config = dict(
    hidden_size=64,
    num_key_value_heads=4,
    intermediate_size=192,
    init_std_qkv=0.0512,
    init_std_o=0.0362,
    lr_mult_o=1.5,
    beta1=0.9,
    decay_fraction=0.721,
    decay_shape='linear',
    final_lr_fraction=0.05,
    max_seq_len=1024,
)
Each number is 128 + 32 x the weight over the matrix's rms, rounded and kept within 0 to 255. Layers, rows and columns count from 0. Numbers have three digits each.

# q: layer 2 attention query, 128x64, rms 0.101, rows 111-127, columns 0-63
# k: layer 2 attention key, 128x64, rms 0.102, rows 111-127, columns 0-63
# v: layer 2 attention value, 128x64, rms 0.121, rows 96-125, columns 0-63
# o: layer 2 attention output (transposed), 128x64, rms 0.105, rows 96-124, columns 0-63
q111:140138127143106129133144109133147151119128137157112133138140109101126125135124122126135136123106109130147118119137128122154115153106126107144140138118096121129140126124133132091103151122127114
k111:129087133143130122098157147115126099120131178101132122120163096096127141115106128148151139126157182149129116125106102139159093142137151111100119144135045097133113163078154167124200143114095166
q112:121089127129120151135170146130114125137133122153102124122131134115117151131130124123119127140109123135146136123123118121131121136126133123131148150128118139142152112130152138119128143127110124
k112:154123119137146094157125115127121151122128140130137117145134118130124146098117133135121130125152133126130121101126157147141099152151138143104161156110113144141130103095147161125116108131117124
q113:160109107158137129120095104135147110133127132146148116143124100122149100091157148154115160112137129122084115159135115155138126148133132119124134097118128116119099132130175132152107136116121137
k113:133127168144148128087170141136104119117117080102152142130148104111147128141115147092140111151153120184112108119122136087123072110133114134142118165157101113105157114134136162155181086137169160
q114:133129127116084161167135131154139132118154147162117150126108135150094138140127096131147079118078133117170159103110167128127137120141129114151141096124152145138178076136109146072082133169119107
k114:115144081155101081152172059124181107130176149142117096115132077159167128107076146138118180085168135119087142183140127190133166157109124082102155076116105103102134169080189149108144123165076143
q115:113138146134114151131131127128121127138134138124125123103130139128121142155130117127130100125129102132146132119117136128113127114114125139131113138146135126127148111122115121125138141147137124
k115:167145129147144120144133126131136137123130130142113102126140145146119133128122106119143116123128123115100123137165112162132128144116092126122141119111115128131133148128110111114108134128129116
q116:136107104109159103102111145094105096127111083085144154140128124132158108125118166129132178136148161148096132149136106134112116133144125138143135142112142141108100174142141115202131127092132127
k116:126133117105133154147096175128106113098114079094118135161080175127101145136179148170159143128090127146126127090130109130095170107084152158145108137123158165138151114179116112145057136133153068
q117:121127117148108117160169087124129133135170155157112130092177139150093172158085105111134079116131081141201168105096155119111151131105134147119146127124096130131165116119121139049137132130109116
k117:185123094185117052150154085100178134160160159146115120121130089136158151120121113112114145085163135109116165148157102169105129151151145078146142124085077076099130142095150133100102188107079174
q118:106108126143146128113126135111113098142132119125131121118146141116125145122134143135113146152135149123118145143117104115122127133128132141114130139123121147109104124126156129151164132110110141
k118:108159120122152129153095114158109142111133097124129134140123144150102095164112124113089111119137111131119148097125141148130108127171133171154111161104147148135110065128102109149109139105166123
q119:153149102133109142148138111155172133128113157147134108121136128159132114162135103115138109124131094112146117124130142146148133114137114119135147103111129089158159124126126129092076125162126098
k119:166143146158123114089164107109162144148139188136135115111181085122159144132130101136111116114146081122095097137114140106129104090113117083109118075122077086129154172099117191103194106130124151
q120:142133126149121132137130116142138137129135141157125110134134118127121122120139123150136134122102129126121116135130126119154107140116117104110155111108115118132133133129147135096119130129103127
k120:119124145173125114109129094129149122126139156128157106124165108141155112098134125125102104146162141125127124157094159119153102110163134096089131103090123107111144128090152130141195091116132161
q121:104130127144130128137130122139135124119150140157129127143133144145124139123158110138127095130104138132116130142129130113137128135138112128108140115131100139134137129142139139115155107126093136
k121:118156141166147134150098092098117173124137138108145112119087119112135104105120150124140136147152169110151124155108140143142103155137102109119159131145126110108111136128162097122166110146138131
q122:140154102097163095113101135126146107106099122106160136163110090173157086099131157120118156101151153130072096145139133155105127149157103110146139087089185124114113192147128134166115096105130103
k122:111149139138083117109168145120157135137133113093136125161121122118137154147138151122124137149100093126152143139070137092139186093126115120112116104152115111121148129149113131160117139124158102
q123:118138121137131130135117104120135130130138126141120139128127123115132109123127136143135132128123125124119134150132126129133123155120135125130145118107126133117119129142155125133111136114125126
k123:106152125160155144112137124153114112112124130108149112106112129127118115135148123126118132130164155146095134141108108124111103123124122102097134137122114134111128132126153135123176129157134112
q124:120132118115126111139124129120133119113129142130138134141117137159129132134143126121143107118131146124124126128126135148120147127150119126123131108129118134137127154141120134132152125119109135
k124:127160133153110132141109099097131128125153106101150125133092116117145114137136139120141146122121141125131143164133167133105161131114112094146141104142145101110137126138132080123126155131125115
q125:127115088151141112143138106124156127127121155174121106150128104144142130119127127121126140113145122132110119144133122143147116162142110100123174125086129101131137156129178141112118142111103112
k125:139174154181143098126150090116127181123148165083152102123163099083150135125120136115104110113177139133091134107098176147130078113143123102080143130126052083128128119107125155136205156096142145
q126:125123143148146110110107109126119128137132122104136110116136127100138139102108136125135140131168122126117121125137115123137136132116161150121103142136124133110096132099130117146162133109141160
k126:086148120122141171101117124153094122125080091147141148105126161125117125144145113122118103125142100132141144084151124100111112125102120141164121163127195153142095093170092115124130177080137123
q127:149137124136160108119091138136119129119138124126151144156117109152135110082139147141116170106139143139085116142142135127130129156130115114132113112124134105107117145137131124144137113131149127
k127:131077130130109123128146145114143140128115122112117117124143121132126146127117153071139123159124118153150140130098124099160131110149115140125110129159126094129129132148148127155087136125151151
v96:174080047110090162107171206105110068171122106115085215022122168083126107072088185161169130110099179198128049120144089107071134138057103160110145118179213170050167128170140114092158147135146141
o96:100206184143094070207139122094140182124127199144090120162167162176124104128117024092134029151177084086112165203114138160095135120147197172135080048053025197133103138097087147116192053164075149
v97:155126060150107130165166137120156161145142168152126068116130121121107176122127090109134067081120179146175122151149170161123130092085142079079123111156167117147157157067140085076196135117072118
o97:156150125174142099116088114170169122140107124144127123138132110156140082112154114157120127127135144109028122147149100093183101119163122094139100105114087129113075144144129149167082130123173166
v98:111122122107140147117090109158101124112126126111110155105094111177108103138078110145146184166184119146144129098093131103136115161162103162143135136114079151119191128152138154150045098122197094
o98:102147109103114127178154138111117175166164128112098128116134114035112146137098123128145143091160077111199133100164137137096110173042127147154142193133166108154149127117127110066159150134143121
v99:110117097127140159116088122152092111119135124116131155098124131146100115115076139174150128159128121164126125112104138103146124137114126140116163162129146169110131114168135163127084117102160121
o99:126149152144107125177152127124148144154163149140107125106146121110115121120136092138141099112139084120146131136131121136104111136096148145126108102123105143148159117115132111086147108162121143
v100:205146137108170116096134135099144155144187136126146148118118124175090136110117059075137158155055162127150148145129149141142125152144124104141117064149086111100134131097126103073143145101120113
o100:146128076138176124160109091102138162129154112122155125178118120095179088108107173140141197047172082091070075102145108141143102184067112104155179161129124074082110168104145149144082169156182135
v101:094121129134144141161113133121142173130076146109165070151076072141132119163123095063109133111197115103144120133128121106135159092163118153035122117140110108209194181127086105172099152146181149
o101:145110127108123138126115175181117127148139098121039151075135120106083157138115180173149138163139137122182109052127095079136093150078133137207132222133164202168124077113143129085083129072132141
v102:080156186108084070109148189196156155166024079142097122159150116064202052180118119136106144111136082152090095184193087152113137115140109158157080135147181102147073129119117137218095094149139152
o102:102098128095158140061098210136039064071129135044111131122137174197116209129146160109139084200178202171125143086064159090139099045212082144135107170166173170128131115190103148171203079052087090
v103:142120094152116148151144113128133164149159164152100098102071093169095147147113088131146127120138175131166126138132122104162144117140115139088128100146090116142173134073130105104168083135094102
o103:140118117168140114131113103172145123124095120151118120150122101089145093109128150154125155097147106112092114127141127128178107160133116098158160159113132106135099129133146121130084152103156143
v104:144087112098048129092172175134154150156210150111043132196128101135114138138112116162138158168138138136135104128136146144139172127083132118157101093181154124107151097017112103107161081105056100
o104:086133092212143111141131079165112105093070120137167090131127128123151100144131161099103127127160126155130164122094166128171096129196079084132161145116149087145099107161145122150110198096135118
v105:115165119130091113170153129165135160147153147143153051162144071076105136098077068077091071111073108118171145202166176212115190092138151106113149133136234092112130109079138143111181142101112102
o105:150106135173174133068102134147182096125103119108163147105136162173130098080203140178151104154168124137041074102087117069214091094152118088090140075139073127124078165158139122201120117159173176
v106:089159124132101211159147164137119118149099117070140121094076137089107097113148164148115152118167125128129095151092102134082156105113111163096105115147196116133172155156109121159112137118168134
o106:121130135104094093129102149118101164140135117121093155148127156135110144115108084123122105202141143117200139105152143106150129134103186177141116157106105178153121080082088116084156073148099133
v107:148151135114116129153164131122162159139102140182105125127109109096143137131119099123107108108123152113163130189171135160115134139144128138146131110102085084128149140106149103122147096161092110
o107:139132111119167104081102129128112111109109115105149125164096130128150117111141167131132160117150145153062113110160121117148147132156108108112153150118141113125085157144104125180131144116149132
v108:132117128143149097148049088154052092090155128126145147010201102182118140127021119162158142173100154133090125091183125119126092169171119122153138156067151152066114041177162183121171142153173095
o108:143172151115199129092191112082216089163141153138144130124163103104137111091202108164140106058150021134093074198084170158069145145077149124052191061089085145098112245133166143143157090148124167
v109:172103104136083149143149141126168138138165148145069118142127118150101152155140108152134135148164175129138104110128133117151128136110128117119096096143056125133185149072147092104168067129082118
o109:117151088157140092123108086158115140119082132129129109142102091094146119132108150117116148118141135124090149119163137129151128155163083084153139174108153104141086123154125124149112183090152124
v110:123126137126168093162134135152137111092085136128154078160144141093144120130150106064104083071134133144131139110134129181112102141106113084148066150152148132158139175137154080148149153125132133
o110:145129101072114122084101155130109174141159140119112166125119121158108159119117120130144134159099204108091121133145123077159125112151106147132083144152120117111089139163105171155118087104152123
v111:123131134089150122165169078102122095165109145173150098148084072053155123122097085139105106119090062113139115165152107148152179152164133188104158141112142128100227112127097144150154137182167113
o111:140088173141130097136107159126175148133103132105105176097114176167079087091141137149179113146142104113128090154062148134159109104149142120104166072083121158156080127100126087195155097126130161
v112:132179103147110100136047160112106209132164148135151102096128095190139141137096104020155135089099093078202160177126255114109120082176105164095184121112140081134084101157119118119137138145133085
o112:132043152150154196167164145163174061141131148160147120079189087068099114152174116202127113069142068101118113096109026118126092113073197097160105088176096125139148188137185157094082160125191176
v113:128065107125145160124138096122124156173188102078101171099113095217127204157107131141147113142072130107141135120116131083155158138128146132138160105167102124107151111140101113114122118085090112
o113:117098135134140138159163065163166102138126140204137073108104072077169118149127144155099116071134080140155135162117127182118128134088138124106163157090132123157176119101174123092052135114118153
v114:185141167118131116076141158168146172121096128132115119204131149152159097070159089083115107132075113123199147175112177160069115107165123086205125119119139069136131118126121132122089139068093092
o114:103108119109128134118120132120084101115203129089210120146131132111119138142114156116143131063174153141102116088156103100176134105096090130106108142189130070094179154122094117145133148167203128
v115:143109139155089099115160172179085128091161128138071156129119131125106109084128114181123137176098187156155120122182113132092126110115108113186106106152151135076142030125114150111175151111098110
o115:088161129181138120121113103134138095128173163139171084143142116148112123122131120113126056096165066162118100169073179143200181151109089156087115116111076091103139128107135089142144112133151152
v116:096139140097176112132084102129099098086095108109161140140151157113144107132131152127136128122145086142102145099110133132127103143105132132134156166111154181147080142162128151158069154108168149
o116:109113146099098159140142154115120144148162126130119134096136130142106151142130090128127114135087141123168144136115116127079123108110146159121086104148134142130177110123125132102143111146104111
v117:113201122092094094114163132173108145099097126130079141136108147091108094164188092153123154134154091123166150156122156165089101106123071129189146124126113154126121085105106137150093138114104075
o117:067102135158101149162100155140089141143193121119148096132130143111112141132099107120113092119130121143159144118102135106190146120107127164108063160175160048124178067126118089133156163147180128
v118:166115098098134083171226109200184201123090096158059149110139045096159144144064079074111080149109150169138128165203154139136111163124142110143101048170035068079157131112131087102121112181156179
o118:097183075086201098094095144119130104104155158103135048130104089134161156150158200116147145086233126124019083134160067161066167145095072124127126191067122186133084187131109145196147135078134150
v119:141152171136116207144146130096166113110142095127116114193120133108121116088197134155106129155131074139166152156083162107118125101156137126136133092105056077094135129178127161113069094139105142
o119:136093100121097137133121127084124138136117130101187131150092128077120143147125136079129162141109153116167118049194068177150171134107117126131130134158137106166161123069083086107164170172128119
v120:093103151147108099122149126133124108141162100102149108129157120102123128112151141117106131100116112150084136112155123129127132104129146118105109115162198125105094101120102138133129173129145168
o120:138118127133142157123131143109152122127103126128128125118146149164133149136139109117109104174125131116151109136081148142137126100138126130136124112139110140120126129118138145134132106130093116
v121:134161116130103113142141139097139145148131129126123127116117123123120131129140111105132139104122130126143139146149141132128126109150124145109155108144135124124110144124111128122132120153117119
o121:134120121138128139129116139128130121123094121123123130138142145121138125131137117135123137143130123108126119119126119135137119117127138115150134128135131116125108138132130136126126131128123124
v122:101164166128147117161162114138135171126106142152132099142099101125137130150171089079088115070124115083151170177149133165115133131176099157174104103135112091133127136113114110153148129161119112
o122:130071111093147143085098150123103114113133108124157142157103138123136135108133167142126173114121146135106088112129125122184148132127117142117143166154143082123118146142131137165100123111151126
v123:108102136138127152103120127122109127132178129071141110169155137135115129102156142125131155142139081136097143097076156135138151097135124110131130155151198125111132093130114154141113161099159132
o123:109102132141088150172150126120149144138132131139140134100159136113108126146126100118116106151116124106201143134083145140138111120113142139131118096152123125139157094109143118104128142156127125
v124:098115150123174138147140103090130083135153103113136144108131131128098148188186126150110124098116109118069143094121084105165114170129093154140101109167086179098112130143097098151139138144124144
o124:137083118112119141145112114115133172132112141171101138148089121130144152107111116126112145152067129108146123144096144170147145140145133146129141156117144110149130089123151153118096112104079113
v125:124148097153083124174167095140176165121158140177121079159112124123130163089133106123099059111147146132191133160106190154115122085129205111103142069075095097132125151085113120066159101122102165